{"norm": "rmsnorm", "norm_eps": 1e-06, "rope_fraction": 1.0, "tie_word_embeddings": false, "init_std_qkv": 0.0245, "lr_mult_up": 1.23, "lr_head": 0.00458, "max_grad_norm": 1.0}
Each number is 50 + 15 x the weight over the matrix's rms, rounded and kept within 0 to 99. Layers, rows and columns count from 0.

# layer 10 attention query, 384x384, rms 0.0659, rows 242-256, columns 0-95
52 58 38 67 73 42 30 23 57 57 26 59 59 67 49 89 65 41 26 70 54 47 70 53 32 72 71 51 86 38 24 75 84 64 49 40 49 48 79 39 31 52 81 51 63 21 67 47 58 64 46 00 15 80 59 15 42 84 78 99 16 23 32 36 31 82 38 30 21 00 22 23 28 35 45 27 47 26 52 47 32 48 53 77 68 58 27 67 26 53 21 62 54 72 47 77
54 53 57 70 19 58 68 47 62 35 40 32 66 67 27 50 60 64 28 72 79 90 33 88 64 24 53 52 45 52 26 55 88 39 69 66 33 33 77 22 55 57 24 45 80 35 51 61 35 50 61 51 35 47 49 73 49 36 52 09 73 56 42 56 52 34 61 60 54 34 62 20 56 97 76 76 69 57 48 69 45 84 35 23 91 53 39 45 54 27 48 36 56 69 41 70
75 46 67 63 87 45 99 54 64 32 77 35 51 61 39 36 27 00 41 57 60 45 62 41 98 44 65 42 45 31 17 37 35 35 42 70 48 63 53 30 46 82 76 58 31 49 99 79 50 23 78 34 21 29 54 53 49 84 33 66 41 29 41 31 78 16 81 59 48 61 62 56 54 41 80 42 08 58 34 71 55 08 68 14 77 35 74 20 58 44 16 70 42 48 85 57
19 21 47 17 35 35 66 60 56 58 54 34 37 09 81 42 30 18 75 23 63 99 45 77 54 22 89 42 51 49 53 67 45 33 45 46 72 39 31 65 64 45 45 31 68 48 21 55 87 40 51 62 61 58 45 22 46 51 56 50 66 72 35 55 43 98 44 31 16 24 55 50 21 32 45 42 72 65 56 75 52 82 16 46 42 57 61 37 43 63 06 26 05 54 57 58
66 65 52 52 62 44 36 62 70 46 32 78 45 62 59 52 29 46 81 56 38 34 78 71 31 59 34 57 27 36 25 99 66 52 43 77 67 26 92 26 54 21 77 37 27 34 64 27 46 33 22 29 33 60 51 01 52 87 63 53 71 13 44 92 53 39 56 70 49 47 42 28 65 47 72 38 57 58 84 70 40 40 56 17 36 54 48 78 56 52 61 54 38 51 49 47
55 49 29 35 45 58 45 61 35 58 16 31 85 27 32 37 68 55 34 50 11 45 60 39 78 38 78 09 44 58 60 48 52 78 64 34 47 63 40 27 39 38 55 38 47 73 76 61 45 52 58 31 48 52 56 73 46 32 52 43 13 62 18 73 60 63 37 10 67 62 57 72 50 61 48 45 48 80 37 33 38 69 67 60 75 45 54 47 58 54 48 63 70 58 41 44
62 47 39 54 25 33 67 43 59 84 70 46 56 52 56 28 85 31 71 02 63 49 42 29 21 39 07 67 54 37 78 43 55 88 41 78 47 48 99 28 27 61 14 24 60 99 51 70 42 75 38 78 15 60 51 38 58 34 51 50 83 34 34 88 44 41 55 42 20 98 26 50 64 60 26 20 25 40 60 52 61 38 66 55 38 27 59 32 80 27 63 35 56 34 42 68
36 71 51 39 49 53 31 88 64 39 30 46 76 41 37 46 84 41 66 26 52 50 92 58 69 57 81 49 51 29 44 42 38 62 41 59 71 51 99 84 58 38 96 34 34 19 64 32 47 34 48 10 35 99 59 72 66 42 58 35 23 75 53 66 55 95 38 65 55 38 44 64 55 34 37 37 46 69 42 96 43 82 44 29 57 63 91 30 62 68 12 16 46 74 40 60
28 46 68 40 21 48 49 38 91 79 64 60 72 61 86 53 56 18 29 18 49 28 31 45 25 82 43 52 46 21 50 42 31 60 59 85 57 60 99 13 41 72 82 56 50 51 00 55 45 58 58 61 49 52 41 16 12 24 64 60 24 42 25 42 45 76 48 23 30 45 61 30 54 54 84 46 28 65 71 87 29 34 61 55 26 50 66 74 60 38 54 46 34 58 63 32
37 63 38 39 20 26 41 39 22 76 25 69 56 47 62 79 71 52 52 56 62 18 54 59 44 92 48 27 69 10 81 32 53 57 17 35 40 63 20 72 30 80 73 36 57 41 45 50 28 99 54 85 36 50 40 48 57 84 65 54 85 01 40 33 41 40 47 83 15 41 61 47 12 46 19 02 26 43 66 00 57 48 23 47 60 46 39 23 37 45 41 62 62 66 99 23
43 55 72 61 18 41 52 28 34 48 15 49 58 48 98 38 65 36 68 56 15 71 87 30 62 48 81 29 37 76 46 39 53 55 88 32 45 68 41 99 76 64 49 37 55 44 38 62 18 54 97 65 27 66 18 62 24 15 25 22 71 24 43 63 47 06 75 52 55 46 76 06 33 60 81 41 44 57 63 73 46 12 49 47 85 25 30 67 27 56 65 98 81 44 39 48
54 50 23 29 81 35 58 33 38 54 55 55 71 34 52 77 28 62 55 52 59 34 12 67 53 61 46 38 28 39 29 55 46 50 51 33 34 41 15 18 63 43 30 35 36 77 31 28 42 23 87 95 54 24 71 58 45 37 45 62 30 67 54 33 45 39 64 61 73 73 31 34 57 38 38 67 48 41 57 25 51 51 63 91 47 18 05 70 48 62 39 13 37 66 27 62
36 40 70 36 40 52 58 34 26 70 54 67 56 73 77 69 28 28 35 32 78 39 73 50 43 45 50 41 52 37 00 30 60 23 53 71 22 45 88 36 33 43 49 74 57 82 61 65 18 12 83 32 48 60 59 30 99 24 49 74 27 63 34 24 60 99 39 21 37 63 43 76 63 87 62 31 38 60 66 52 33 35 95 43 68 60 34 66 82 59 24 16 63 61 36 37
79 28 68 34 55 41 58 21 43 40 30 47 61 28 47 83 83 59 59 67 45 69 10 30 34 36 42 59 06 52 57 47 51 42 40 30 52 43 37 49 46 56 55 29 53 62 77 51 46 53 67 29 70 49 66 99 58 69 71 88 90 12 56 54 22 47 96 99 57 82 62 13 59 29 37 84 54 53 46 46 48 56 43 52 41 63 25 63 52 56 81 29 49 61 34 64
30 53 41 54 57 51 66 57 50 39 70 18 47 37 55 49 47 50 31 72 41 56 25 42 51 46 37 76 51 52 46 36 62 43 61 57 66 46 39 39 51 58 44 38 51 39 41 49 53 42 53 52 38 53 58 67 41 45 58 51 20 53 49 59 46 33 48 41 84 46 51 43 58 42 50 55 35 46 48 52 58 41 57 44 49 63 59 59 49 58 68 53 45 53 51 46